python train.py --n_layer=10 --d_model=768 --n_head=12 --n_kv_head=1 --head_dim=64 --d_mlp=2304 --vocab_size=32000 --activation="gelu" --norm="layernorm" --norm_place="pre" --norm_eps=1e-06 --positions="rope" --rope_base=500000.0 --rope_fraction=1.0 --qk_norm=false --attn_scale=0.125 --bias="none" --tie_embeddings=true --parallel_block=true --extras=["capped logits"] --init="trunc" --init_std_qkv=0.0221 --init_std_o=0.0 --init_std_up=0.0221 --init_std_down=0.0 --optimizer="adamw" --lr=0.000825 --lr_mult_o=0.845 --beta1=0.9 --beta2=0.95 --lr_head=0.0089 --grad_clip=1.0 --warmup_steps=342 --schedule="wsd" --decay_fraction=0.618 --decay_shape="sqrt" --final_lr_fraction=0.0 --batch_tokens=262144 --seq_len=512 --doc_mask=false --train_tokens=1105000000 --steps=4216 --dataset="wikipedia_en"
Each number is 500 + 25 x the weight over the matrix's rms, rounded and kept within 0 to 999. Layers, rows and columns count from 0. Numbers have three digits each.

# down: layer 7 MLP down (transposed), 2304x768, rms 0.0307, rows 30-129, columns 704-767
# up: layer 7 MLP up, 2304x768, rms 0.0333, rows 31-130, columns 704-767
down30:493504513506500460493510458517524512501505469517496521471525504535528527517513526540499503465479470489525490497504508533480478493519513485493507469469484536479532461514539530464453460501537507
up31:482489502494480493489529490506494536511525471510537520473537491512505526478533518526481479499495535517481501484520479489541512508487510490542507473530495486501521471526507496519527480474527506
down31:536538483509521513493483515484468511493476498488535534494516512527464527523479510496507558458510463491481541490508514503513532506516523488496507496465507490547445515462467476485501502516467488
up32:499503498470514522521512534521510470468530529497518514522491543523487562534486450468522488480526469501512494506515521474532494487505519518511519490543502503477490464526450507460494479511426514
down32:518539516485494503456481488494468532527494490525500508478514498513490486476506524516502543512501491523528491482501454513485498493502485510502509511462464506528502480475495486525466473499524515
up33:505498505510497511490477483510463512545505514509516512495480533504531510497518480505528525486508522486504532444468480486485490450510506509516495468534526486556474484524505497482491464444527519
down33:501496469506524496511504478476488476497466487486507486497492519496530508481472501442516602531478502515486497495499482512480502474521495499510514481491483487541480509502524523464519487508512450
up34:531526525496499526483514532480523532501499447508470475500476511512546487512491500518500493470496485475505509498518520492527527457510458500480494498501504489491516511505504466499492475497486518
down34:500509444506508455515530466522502508500495517462516498461518477497469464518494472495487481480511493524463480521480523520500528537510510501539478478475515473494477507485513495481542496504508506
up35:497471499517479507455522513509457469521516474526441500518514531484466505520473463481538489506488496470497526473515550490506487453497533503505509520528531494543504499482513502482487504485507521
down35:492488529547461512494471458481528483501480453470557466508510530527517489485519497507518500471500545510478502504524509485482496456540510473477487489493480519517489496526532529520467484496511449
up36:548478539520545509465546498521492519469531505494509499483495509517510485481505460501503490507556488499497474493491524488443484516506556506490534482495504509561525520457499457501502508461528517
down36:476493497496511519504521495478513555532514508494493502499491482517516553538491524490514480492495533474508520461469497486460484534527445536533477521470491467507532466539513529479500490486517509
up37:487464444478514505496517523487465516510513488548512479464517509509530497525462455498497475503504448514552491499498521490505504525506498527510485545482513529508484542493467574503495499435545550
down37:511492514545485488509469518478508528495465439526461493493491461483533544499505508524503496468542502507501487462503512510506511511479518508478526482471500487471513477552534481515498535489472511
up38:463504538507466471482483475524508508519482462505548509526500498501499535512505481561524512508508475466482513504515468492506500452495485510508543522514485395492490458483490463490513489459501525
down38:493509515499504465517488516490547525555477521523485517500527480471470450514538524500467490535501505505509502494478540513484502492504537521543531469531521527496517488498494452436476506510513521
up39:452532488494470499494556529551495486496516544537484461520511474454492521497472500478463484496511457528494510473499512498492507486505544506503515494534567482503484489531458482495480489483512546
down39:488489548478466480513470493482486535467510526483487498533510542516484476534532521519507514474562500459540488473512513470453483495519469454523546521568450478490467492533507513540526460478512498
up40:519541536520492474450502502488485494489500465511479531519518499471501523522515491493465499479517510493504501488421544512518516515519496497517506441533499496497500495501514489491497525493520503
down40:503490487498484494471497485534491487507485530494500479501517516499529498498519501490495476519492519500518465499542528532508499506519494475515503555457477493516500506519500505505479461522514514
up41:504528519473525465507530494493544510565501447514490527495491486488545487501493437524505496463486447520462520512464506490496516513505531458553503503526492542529558520478521498479471509521508503
down41:470497460553533503469500512506503521496552581451510492517521496553478480512521504486481437523504479472544502529519469533473492502461467497495501530509536469502494478502493521501494499480528499
up42:476506537477485487465514520520512510545458510480502495546482505468492460490474497468523487468526498521523531474538521487552492485478566494541528494454495501512493486501477485546467496513511471
down42:481491536511512496516459472500514492479502523511523514515521533503518492510522499484496504514535472541493523499494515486457469534506489513481469493494486511502514464488499475476525467503538503
up43:491495512538428497505442503510462512473491480535487478505504517483523527560523489505508518498488507478487480537531512489547515517517449522526513475546542531494503446511502498510470522531501507
down43:507513517527506491496502527538489455494482524501466510481497518526480438478522528505519503482493457478507471518486539533509471501456520537516512490531525465475494560516514510499518463529455502
up44:528492514496481466440464519465522514484483472512447480541509479470498500518518476508486506505538480521472485515511506484515529505500509492500498470495464483506447460499504481545556515516481558
down44:481499479446513508492477512509488523475486489460490490440510551465497488502502520533457470466475487507493510477505460528510521471500493441504476494481536450504494487443474488460552535444530508
up45:508496498496489489482461470507466535526509496503459549530552475504511526487509482537500507497530488509524514525489489488471509516491503529493506519498516500486457514490502493444492490513476543
down45:474490496508480490525470477456511477506504495513507487461485500519470530507479497501478490556500465500462493479472528543523544544543473481508480483512486518520514496505498510480467467489475536
up46:492513524523496469468539463507476492517492472541473507514487481501499486495504482500488514448520466496483517490542531476456503529486488511500490473498525475537515489484493508480505484484488521
down46:512497504456403514471488517471524522516500507506452565471475514489520505500544529545489484544497507480522497504548552493479480505493530509473434529504482539508525477510431496521517529478502485
up47:545493520502516499491443465473507477525506496501494483530502468506481556514530492463534505505536508526469477535511510496479537482497495513466478463539510479545508482487538538486522547490472525
down47:475476490475501506489514547509439574457484515478474485478508469476476476506473483468503487507485484554504494472501488511545477507518500500499495502476511497484531521463510468487539504505514494
up48:521483499507514526481514487481507527472453467487513492478537529500522461526519503437515472487502516491480531535490502473478554503500497482527554443466463501521469496488492535492494487492488507
down48:489473513484480534499515481467519476523475511516456483509506500479470509514441462517547460527517485537448504508493515498482490471515504514484523498496518470503498499508513497492466503519516478
up49:475522523458481517506523504514456532540484480488483499488486495485481461547472489550508520482534513534509536492514525498505481454478486531483526479512506448507520484462476521479493482499496489
down49:498485447528466493500486496513531449483498521533449515469512518515475510489498488525488594480452489511467514510507517501529519506522484499517480509515514525490487474498487464493515451513520542
up50:527528527486494505531513472539441525485465488542492497500524500547531502467491510520490529522455497480502451505505505500468530534470519477477516497540491497522522462495489504503496518519486499
down50:533513484492503493505500515477505566475496506489496476508533452533469481480541486484513462487506505527531496462479474515497509492486465476517477543489504520511495513508513509445493543539470525
up51:508509512486512481512493508488510537519481472529502514466501487465501528479511467499505478452492475492500547516509489467468527475475511489488484486510488529519494485502547480489507490522482514
down51:481498498529507503465491487487469521497436494499477524494472454508474506475520529499515450506496504482453483495494515538526488527519501489516465467497524494491493505512473525502497526509543490
up52:541497509504495521500485508487534521477504503461466509530516493517492445489476491534499514502537501536491472474524476529534529458487528511526473520553521500494531467525454518493526519550489505
down52:515499503496487511468483461552445567536501500487500530481494509504482510481516474475473430543455523483493521515478511502479515524521462500501526487501481528530480524482501475504474485450463504
up53:489503500475470518510459495518511524498519470498520488529534529456577529470517486510487501485480507479500495501533463445511489495470500513480516510487502474497507479524490527493467514485507498
down53:479490472488472517535541504494546491480477510512529537513516514496484507500491460502478509503542462505510518555495493516486522512514486497546447499513491494495513475466503503488470474479538492
up54:484524504519466495543494512490509501563480508516499527482516478527487491497466487512481486484494496475531536523494507511456533512471514480491485506458502506468531499522486501473527472494490516
down54:488515502530504547523531502536531561530454536494507467481485447496481468498497450472469432503470539515490496537439524524473534487499472445486486476516473545447513519474519500530527517515498505
up55:482508471512539483485519484531486534498501514535529487487517523514495494496508507509494483437513522477546538521565503452478501522525497494458548471507547439539484455424532516511475514465462459
down55:530524496526479487518531524482496559508513521504507488469522478500471501539516498489465467509500526514506536533508486483477467461493469490481496482482482482495489494473507508458523479424523506
up56:498493499460543485498537535525532512518482501545546478510502529471469454519511481522452510504486496468509477489510485496531474474532500507506523480511513549500530516540540512539504470519495516
down56:476503537504542564490478537541525547483494519516447510502457462449539518501461501479521574522494561506496550519512474466503468518546532530520508462496446503500495510493490536498528470491534487
up57:539524522505485508498487468509513472528477537514473452500512471492523469489496504472517512476489505457490457504474529510493510486517539522547457504508474516531519488484458515491488450491448504
down57:524483479494499505496493522527480418454475486502483469517470507483490475519481514519479545511467505496458490475511516534471513508482493475496474543497493493478528499476474510498497519518504495
up58:472506496558466528504464487531502485517491516528540474510550459523468467506550509470512468527491483477494504524499533466498541492542523520514488463466556531506488471497544506511501540485481503
down58:526499538490482514493508441498498546510499485541493497539468510511544495516456529508489490504526526518485480499511464509510499515502504465531485475511515514480518510474488440479502468474551488
up59:457476535487496477502514464494499481532457506479527478534507521485510481522503469487484500489498485503501492504482477489490493512478547504512481492478523440542497488507505470513432448503515468
down59:452511538508506479459483483498487429513503441508514469523493496525454490544473530461503495546551565461456495517466460458479514521563547468517471432466559488522482509514495492525518491477521535
up60:532519501478524481499479520514492508487458503501473529500489485517494483493537469486457479486519493472540503475501525499516524450476564502465510471529538467525537508502529538472491520448460510
down60:487512532486471522445471480527512519529539544492458509502499510475472520489510516475530477519550512488473540524484534472526482487468543456511528492529468483523464542483529500476515503502511492
up61:490484470498503504515508438524466495527459488493522492470499515487470478516476395544489502559509440511541523521462490499488500481499516519492528505540477495507521493513497524491484517509505511
down61:493479488506511451477480517479499518500535527466521521470494498534500489519546450479479463496481514468465472513494515514504503474478488507457493503497469519488514533446506481529538499518536435
up62:499482485477505492487502496506479488479535527503509503517462521530485543501511516509506482444520505517438502481514490502476494462497529475531554456486478486542487487516490512562516500453509529
down62:534460504512471523492476516452466512488506479479493488454533490469545472517480485517459436491492490543493499489478512494500494490496479526478453532463474494515516514512493561528544503464504489
up63:539538527473524513512514511503497519488485545512513482502500469461468527512501484487476492482525513482479447482485490493495537471478515510475510470480493490515550457522514505515460491486507518
down63:476517550503466507477493503546467481502515470505497496528514502532535518505492523498462523496462530518493493535532500506484462473485517527464471484474475517507499486497496525531482524515504487
up64:513499506530543583429441508480463490486441521506540492466474527528522449482532487492525486494526505536484483484520496480490465498471477573489527513519521476520517444503528464501501507476496511
down64:498479511484456498504532461514480496490505502489477494531485487529530510450518524531518422503516463472517455453536483520473498490502523511518494470513498476467511489466521505506422529513506499
up65:521553547448467528523527505489460507544492527539494546520453516490506507473509485491568478492507513434509479576497518451491515528524471553471501489492502525514512445497473530533491503495524523
down65:534496521515523506514498538470508462458461517497511488506504500505508511478499529508556564523500479524471521546487488532517486483548456544472491513498472543454461506498493518534537486459511552
up66:521461503499495507539468516523475487536467457523527485473535513490536508531546480492498489468502459478560518480508540433521451552501503510499517486479499494542481453494467522504495481537514473
down66:515524497497558495463549523496507524503510531441502491461487458517478495503515496486530556530483500464461515501477507484473521508535474513492476454497523524512513439509531501508405502511519526
up67:488506477492519491445492497483484514482475521551510566492483540497519443508503477477492515506512479513517480510528526479510492525515470539488514507493565519499502494502574516525482511525499502
down67:522505475504511509516496505516484522481503479492492531490530482546499519565524520506490651530503504515510515496475502486504477473517552474559491481506455493523499473444504485480510533520521521
up68:480482483521527417523524480522516472504503513563488525522497517456464499486492493510459471502514507496529452461506493550506485520452478516437521525540492514475522455476484537478528473510522474
down68:524514495515478540525481537512499435475540484524480512508494489505509502539509511481455558503476515489490511532487458495495502489504519498502487445496477459446476491526503540501512473502449543
up69:500502491504534548481461510523475537513469461518519492555476470520469496515507493505492496453503493507489471494535520481521487527515481520542564491557486509469529476513489483494520537556466533
down69:535544488496462488466471531492528486509476467494533576513529504506517541511483452512466505512523493487426499520499532488517536488497464558457497530518520531479524527466448530487475531448476562
up70:514478479535481481483528505511470487493484523493512484485478532507486524526503470542538469496514515503497478499467476503517504508514527523515484441483483504503506507506460521476513496497491464
down70:482473510524478477511485535492518517469515519481531480490541457465490568498501481487467464513506489528510485491473475507510509487506468474461478528500454477483533506475537495504541471492557532
up71:536585502534478496504512468463470511493464528484489536531493494458522483520483480518509504498499463512547518483522475511463459466495486462488532479543512496522485518480469500546498499462478534
down71:501510507497489501520473477416521485499470457509497528498503491478517514466514496479511511547454480509502535499459493556445480500527475532447545525515505495450482496478518462500530512483507489
up72:507506511511472508491486492512465512500504524502485463503524518503486507483511494489456480483519492438487503505512493463528507491503513490525499497535499482513548453527492500478478486506503511
down72:525528515528505478487454524468502488491473497505483528559487533537480469482491504508510466503507526501542490480478542474510523473519513532487507522492604491468516512538541495512509457496460526
up73:519505488505491457487466495473473508480504524516509524503507467515541527544552464467510485464487475498468475542519498497534506560499514531534471505518496482508477542466486478513512498499466535
down73:535475422504457504510509522501502490531504468506463556493522549443493486484537471528514483506553520508448480548494511488562551501512473451522479501547520527508522525481473488528524553513458509
up74:476459496519513481524494473518550517546509502543500524488501533484513525472528466476538500527432503497479476505516508455563496494508462505528485478489539514514523516490526517542487476501486527
down74:500521525499472543529496475490501478539518484521476513494539474521527508501496483506491494505497514536524520530511522479512509521484485497532495515520466485498521506495488529482475530517532519
up75:539478533529458528527488523549479495487476529544538506529505497520505496490522502474552501510497450512549526511482533485468487532511502525485510509488508512500532496484498488487505507475518502
down75:504510481495498504479473535518498484529495510474521502470521497499482519494514554447463553496500552496448533510443496490503508436520514489520511506513502491501472479495497496478522531506497498
up76:513483476452484463518519477505503524496515474513490499501522525516531536510537487485493472470528474519511513497481485515478539464499528521499495472509490507483489523485531445496493466548510565
down76:495527511521457495476499460505487575531462553484494532510489491473490494514468510515515480518512488483474493506507520499519474518524501510515521512505500501555498516526496492485492534471456439
up77:519515544455472497474488477543469504455473524528477518507499491509486509517513509458491530480484490482508494509472474509493486507504504516500495517497511501519476461472536456512541493477516512
down77:510529471499482550487497514545536417492482537531495506508510482465472463511498490507512609498517505483468513525523515504536488514500506494487510508485482494521509513438474512487477490497471474
up78:515461490490501521453507497490510526527510505490524498509517443453524508557507484495549471491550512490515499542490509516532486499507510532494533482487503478501498474488503510518519519490482483
down78:529499527479524498452489480503513496511428502505494492488518489490463521495537492513479443501452521539489459482468553467500511504500464510526468557451497506467512504455446486516457481517532494
up79:504512539484484488492503527505513481492503510522522505477485499484534478524500458523494501478516469502484468470502486499494480517517522502514479516496498510511508515547497502510413504510512506
down79:459438490528463514494485490483502447501541471523515504474517507539536523482494487488524449503520493482525520461506506476446486471509522461497513453515533472471529512471538552512545551495454502
up80:530549474458471546504510452471500515482459496509501524510501514512497555500484484492503493500486512525542456487494528540474546506486519514523532464509514493491469530535526523468522478473501505
down80:512434555496534493527459538516496510479490519473485483477504471508483502497537547520494501511519505530475517503505476456503480498481501520452486479488464512564503526500498495530510495519497500
up81:526497483523503493469510517517501487460506484527517485505522497511498473531515441561509491510500467476522473493484501498501517488490512510487493515481492494515478516495506486568503497511499449
down81:496472542528509512487523468549459499506552491494480524491514484521455525514538536490495523497523513518476483530508531495463488486524515535495482507516523478504527490499455509517511521485546504
up82:536520478503481511499493486473497496514499508511523513510515503508484503544465479521454498478502481495546475500501460498490555508484518505459465545487538497495475476487515500467468506487531507
down82:511495490503497464499516466457512409488506477511481494502488520468488506504483531545524465488504518484477526511539543454488539511519480508512480486510496515487503516504512504502524501482521502
up83:513484513501446558494483493519503501450500505525456519516491532479501525513507499554538513486484508469497468488482528499546508491480457514508474531522507490475498518473518469509491499524481508
down83:521511538493498513457536483497495569524485486481524530528486478546509443507523459478497550480476542498487505529486483517472514477519510531520526482479469527527500517496477543462489484521488538
up84:526517497499497490503431489504541523520512433515497502497510484485491504515526455522472499520488504529517495474485495504496542515497531487473466514553487490497482489491483487497489433483527501
down84:477503480523491510515508496498520489484492553511492481491508535474522549507502480484486511492507508458526507549499465483494512507506476510533474483467468522508481479504517476526501501500538537
up85:478522507523511531478510489493466556443506519522480503513493454501509516505461487510496499493494493519542522456481477479486505505470478482483537493535499504455523478482448466452485511507534481
down85:485532511475503517435463509500490597503467507498465473489492478496490470517527563554502498451520491473543494500504542486523493526453490521505502499516466563490497512494519471524556466517495498
up86:534482484527515557521479521536461508497518486544514497522568495465506500528533473551536483509489508465474445458460464519478497516514532515492488494476511522510541495478455502531453533540484513
down86:493522516508494505475535457474491536520464533488507539491457491532502463513484518517507490510499499512517483483481503461516474464518490541474511462460507494502515484508517509461502508504476540
up87:477499526496463514489474490496478507498503496471524545495470514457503542508503504513520490472503530475522488522537482470542520486483507521564488563486514473517506511511477438555487521470449502
down87:524452507470508486489511521518535588494452509543501514525518469523517506496492474508504389514496496534513481477480485510506513490553506469499511480507483472496543473502486500509542520501470502
up88:539502500521496504490495499486466489506486523488490507475490486442512512502469474481487500530493523495560541513541465522489515499531527553479497511541552523509474515485464469522497492472455478
down88:490490456520553502502498476469487570512463513493439502520523482543529496542525472466477483494501502535494545531490518490502492520527469480455468478502491503522492525538487504503531454487490490
up89:513496480515483497462477456526480504504469442521525478507526503515518469525530522496490487511539469493474478491547506453485472510477482488475497473527532450496530473507522477510528454493513516
down89:485488520462488490520507527495529491505530480499527519504488506499520471493500475527514482488456499489513500477469505525535522489496470467493490490508482533501506494456480491536435501548516431
up90:474512516502465492494540499497496541511485535477553534532518501469489500544506496540480505492503475450529502485492495502482526532517503517500508494493483506487502473460476512464491472502484551
down90:527491495497494469494503481505531481510467511478440531499514532511481511515514485513551569485498496521504524531510498524543489521515496521472496496526486475524521529520495474512532518511515494
up91:495545497499515487510511461503518519509479535522519549463488482523496424501536529536540470481501472487519525527458535482542521473472482505522517489546533524531536526503504529555556473530498493
down91:516454568538486483474507535439497494484443451488503462523492536484526497521527483473484501489501524527427428490492442508482456504498504488492502546447466457523495491483506494461498547512465508
up92:517510532473465500485478510458474529475523516526504483497538485505511484480557497514522501509489448465484484528453487477470538477498541475538512508477507478464506484509485535495504464498501524
down92:508511500468484474497493501499542563485540523532486491510502513520499487519522489474489477540472485522537529489489497509469516483496461499504501519498522453498469461512499508481497495477474479
up93:491519529500472502485454486539536478499462465500490497497531508463502508515517482544523504522491472497496510517500527462500535518486505472494479517549505495504487489492511550492477523500460529
down93:514483489484515484533480500500493533477516505533451477486520497505480533520474483468498556457523559543514541487529481537544505481527510508513496492507498464502513534511471490512506485516521491
up94:497467485489501485474453491537490490502489492495498494519511518499551518504520476486556495477514465491502467518538506463503511522486544536527469513514505482501501487477449492530471504504509516
down94:493505497498490497487508486497538634484473452475526501507512541464541471478520482529520419499497474502513530521511505482481525516506522513523474522485501477543511494503496548543513459569533494
up95:523470547472515477477489482439516500498529515513514511478498494473458468531564501527572492480487486478523509488490509468476469483489493482502518443506527479528513510512493503531467505465511494
down95:554506512472512518499456498462527495461515464524544455547512448517480495499428493527478449509495473474484476503471470506482524462553457501457503521515491521505499461483515521477471541490481484
up96:477456492472521463498477523555521519499515491500495502497486488506499484481512516508533488497565520466466505505525472482528505521523506505519515501510511526496544529475476524526483462528528479
down96:554500485536491443470505513476524495558478508519522498507488523479527493501496483462505520531484501512547546489478500577530482482479510545461487489482493451503509471487521494450443517482489498
up97:517513499499501490502457467507446494469485526517528513489488543498457465520526461489471484477469498457533502493520495481510489468473467535503561491566526515489501477485484473486491507463499505
down97:480502547452493521489537499513493456498499471515497528503486497497488499473499491527474489512486461476456488483461494479494503525503501472491475514488501487507508513502493530499491491492493478
up98:516509483476524511498489484532472515513468497532478500488505528505441448480518505489516465496542483509494530529535482462501478492509485468522486519505534522533462499511483510557520473521539501
down98:488505481525528462497474494509542509502474497478489484501507500502526532522501505476492505471490494491507453492517520535519553509525518542482499497514480473511474479471497502464490515465510481
up99:476501507462472507519483442484487525494514492556505564513501500507540516492504512518530507492467495480489531450517497498507473476432497490512531458507532485491504529501467494515522472496506525
down99:514483497530526525492511525507526544495500508506531507485507513499518508489460465453481538498491542505530478502528447518459536551505500512512543489483481469456527458538503490512486495473544481
up100:510482526499481501483469463507501517490494516513545506515504500458487504469494518513494491491557472530535487457468470531543525492513500505503528461509555470494437503482496497515523492500488465
down100:494474490531502521492514528470530517512492488466462548529524518471506498501524489475468455504480516466504544490488464507468503476512502512489462526499530490501516446502530495525504487519470513
up101:512451472473478483487503498521456473510533476504551459518505469458546489516493485498526474454504495505500511479468518474484481513531517533495500465528505487471523512515527518483448526497533564
down101:521522545492506513469519483492519459506491503475502514493509507490507490509491492503541497502457503474457516488515512481506510526553520488500519497512493514487486483505499471476527443501497502
up102:494524491492484507504498511555521541527488489515501509476495495513521477509484478499531506489475497497456509485484522542543512520501499532487477482483504499497528499482491420534489482478547536
down102:470512504517495495496513506517543561503511452522513477531468513517473496510491524506516512501490487489521519528533506491450507529481492471500469446549532506471492545529489494470512463514530496
up103:512534470468513502458479516499513516501490472471518493486534494465501473483490484500512496516475516500513490511508516472505517516470500490558482476562477481529505493522468514527494513490513553
down103:502469507449556559513505532484462513519519514524491492503482477524506502500519507520506497487526483500500517480476507513553514488560485489464499556496479496478460516473518522518509472521547464
up104:498504534500506524483502535527468535480544487474497554481499450511498523492464515518540493443512486471459540502497522494440530476505508529522525458515481518500510500481489514521478536480507491
down104:493491448494508476506524515515497532498533532505495514531500511528521509479483546482479500478481508480536508468530476492475518522473513494535495556505448480481503471506507505510481522531522494
up105:464483478500464506492473508512502487508506473522503521518508497448516504493516453487521497438563526489496534529528530454488492492509543510529452514524480519502503486444513480537529480462515519
down105:520456515504517497503514447464508492500502490515460484496508473479529498480499539486491510539479471536553513503530455547479486499492518513533483494503438474506416472526493516472536491512510483
up106:515486486550459474505523465504503518453514508508495518463487558532521516482520472485534503475502503518486513468442490514495517478475491496491477487496499526516509486494499526514498469502509506
down106:535512471476505511474524501478487552503478454533524458509543492484490495476554481508451501560496556494508495454524512519479492536492518524475508561482475514522478489509490481506521522487538497
up107:472532507494498489518543540510503527490492528470562502452493519483499496482504471494501499522480492517536486465510504515482507485469538535494476525525469521495513498490540466487482545495486512
down107:515483532509527512455470510540478529497501513504477506511510537495494473443517505502445547437515509494501512484530440469471519527524505511503540481527505539498508499511483517485529499513487447
up108:486498512458499515464486496547500515489508478497515534516538497502535437500491479533513508479483493464499474495488514470541519479517525509511484503501484508561506518494472467546450483478515475
down108:553498499481450502502465539504570485518496494525530520493484528501485494530504512512497632468489572503496480482514521480521575523473466484491493518525519508479425478484440480549509538451499485
up109:515503514498508476527471482446468534536514457489452526507500522548447548556448507476478496527513467468573442497573476458491488479541517529480476475498491478483441527507494543490503446491472426
down109:509507497484500478478482487511520470518539525501503538534482480469479477485476502471557511480508488498492510504460495482534411544515479498528551494466514499462517518507478505483497504514475513
up110:521500540450525478515525487470518542492492505487505503502540473461528499483549467571494505518528493472473512502510449524494514475451562532530504512503486495508493543508499484502478501513485528
down110:499490491473514515503476502493496546506493465469522494525529496491492521511518531489504429464515517509505481468520525516542503500490478487519478502498478485515481480492512499502464490448492495
up111:510455466460514478476528490499509548493483501501536492500495543539515520547511500518505431480489540508495481507502508473532526502541488536525514493509474573557510468471493529473466463513506505
down111:475487524512520505479505516516485575515494516467484541495499532507501504518520520445451448506450518556517515526501485535478464558479499532459506474518475488510473484428436499473493506464511518
up112:502496437486495541504506521478489506477488471543521527497484525491467532531491457529452520448510487477491560505519509501487529535494492474550497482479489515485523480467483494476526471488436485
down112:533540565530485510490484495546554485500473516430518482537507476564487533519497514469477524508462481469490494488515529512453527481465495494503493479465474525529523516507528491474497501522533526
up113:502478494498499499503511480516503478515503548483533501524520489506497446466563446535478480509525480465498469488497521474543477446490505485510481493513494516492488481480466510507466508505511487
down113:483533473526496527515470508514538536493478485521510432481480490515456494528499504510506468476457532497500501504560523477518516506498547498527475502530477489536503493510511444490533522483503519
up114:536463513478467513500493481486451482488527472491496510512462581458519479498462485514578516458504454527536439450469513504511480484515482525519485462461524487572473530487515512480465516496465483
down114:470492546455464500511514482517477470480522499479511549482488484484497510472428506499496585531520463520516508483512451482499452498524498511504492516506503545480479493493532546521471506468524532
up115:524500492470483528524493477515529467526508443496532553506484482511507489536519492509505504491499457459487495511535487480508509510462493507544484505554484501521510518514482475533482502508506489
down115:531479499522502494484470508499487562523515529491474522499529492532471492525505495520475506504516499537508526508476494497496486472521495494497494480469486490472495481508478480515479500494518523
up116:443521478483536530504517454535516533522501492519488549528508459511475508522525495574538518512483498473529455460442499490475504498518533513555547482491499470528518543495507493517503463515540543
down116:522496480482485497509499513508496547517490512491509512491491482521516553530511479512441496483459490509523474534533497508503473540458531465502501546530490495480498500490488501496506498444455484
up117:485543531533520446517481560479499508503498496513497504515482540425519501510493456483470507444509482489520482522540434495468514496511543525490501506477493515499468505443448462545470498493487509
down117:488522457464508495539507526498524520475510529497506530492501487456511478433497492495504467459477454515492515547502484494460548538521495515505502496453462461461499479508534495473468479536507481
up118:500558543463502528532508496499479506527506529556528512482507464509519487535519489510482520471465518506503460486466526488508505475532487509469471441477528488509490466501474484475452455493517489
down118:529492410520511506508512530505529417483498476484509526473494491468509493485510505502526608525511501499495492468497488522504504461506500514519487439535503517433492484492463506499536507482507517
up119:482550505449451497511489501476484493512516489523487503472493513486516531484502458462536493497493481508501507499512478492511494470446519529558466480509522500485494506485491490547484501502534476
down119:517522493503501499460513474529505500568517487515500499482506520530470467568504484523490519464504511533495517505517528493546496504586502505514488462505507498492493497493503511540510533468497504
up120:464504538521502470488498528491498506480508526523484517528487464437525511497471490520503497487477503510526480487538523479571505509506528506516494498503495537507495500480500489520458515493462498
down120:513518457529488500529517454512488502514476522492526536462485481534482514496493505440498483500463474498532510521454442513460535502484539497500495481464465488516505514500492505503510514511533532
up121:495491489485456523471494520497432527511486473518504486459529475473488469503551500450488531498569492469462515518508461529522468435511494506499519496518478511501505497492467558547505536492494481
down121:503486497481504498485489492505511508528502488504544497504518491477475449505548531536553494499512541482479490492499515510507491525507470486484529484497469499529490459521509445485516506445540495
up122:519477488473519481501535496480480540507493523488490506499500494511497536480488437463516517500498488524519499502506494478446514545508480446485509476536526489467497500466489531494526470536499530
down122:492504513544541504507477465502502491512495526520513495481510494540517498510499516504512576502502531491520539544520535477525511501485498484524502504502505477515491493521455554521470511519500505
up123:499461501521491503515501493530466532507526547491532519487509538500503484492561474507499490495502504509510460547526538449485504532489473491514523463547466497554494519475483517564471443497469495
down123:500494477501525494502497546510511559488500536479488432521523483544505506509510515502486573489546520489560436497499505505448454504475490520447494472548461515544491496454517508489490514484490496
up124:491490526502524518489483496459502521512512515503474530465507520529549460510498463491520504465524502501520505503502498521488529488499490493456504529544466515495494484493442491511447497479480506
down124:507501483476513474479521558515534466468474476471483471521510526541517510503467495480458536470495505467505538494517483491481517501488511513476482537504486477462507509525487481439502467506497469
up125:511542490528453524510474510483426493495522510554497493570526567508489510506442489498484496465513422512490500535520535522500512512503478552493497445486541506541460506443495495508542486480467541
down125:511486506508484526560519523519481415530575486532483499511527568532469520529472529499466523500468484495491499520502531497474515476495503508477466504476459482510503500486493514488553472436490480
up126:474540519500506488563455484559492564476496497479473476519495442491512457484523493474506460482511478493472494534539491479522489490447506504503541524520494517530475497494505516548546493529474507
down126:487503468534487495512503547513466503489485480509486538481518492513486484474491495474490502507486492492482492467547542478534487524529501506525442498445484456503516506493554535509504513498502501
up127:477459510497514537504477472466500488477490483495459528491480517493494525515500509521511492502529450524543493493506520495486506501512493491519538532494527510462494518467545473560468462485512482
down127:532478532488522551495529517511482512483507510464491508503521447478500513513454460450476462499510487530499543548490504525488485525532525507547505463505513461495512500509484505456498516537480511
up128:524490500499488488482472502459532507482433452482480563528471502480498528535483475447487480492487503499516468522507463529475506499512483485470497512521513495476520486484489500495493500483469502
down128:522499519463526524488505493526523558475508499550448484492540510507489460523489521485513449491516504474499487481507481485426534513488518533475492506511496497462517506512500507509515501550544513
up129:526516436569465502497510549455455488472467553552467469536510475499493518513506482547445465464541442490475472499551531506522465504553518553528491451522509500527434497542530522486493503471477523
down129:484476519485484543533533463520439377476567515540489444517511522524501579509433485495475493487525471477457515541484550511487482483485531507468491521488420472529510515520519533502545493434492475
up130:477535518504491498512514509491521484476492490537478533494471507517533527513524502509525477490479481508524490480462484508448499466506520531462496503494525511534509487493487524491494532452526520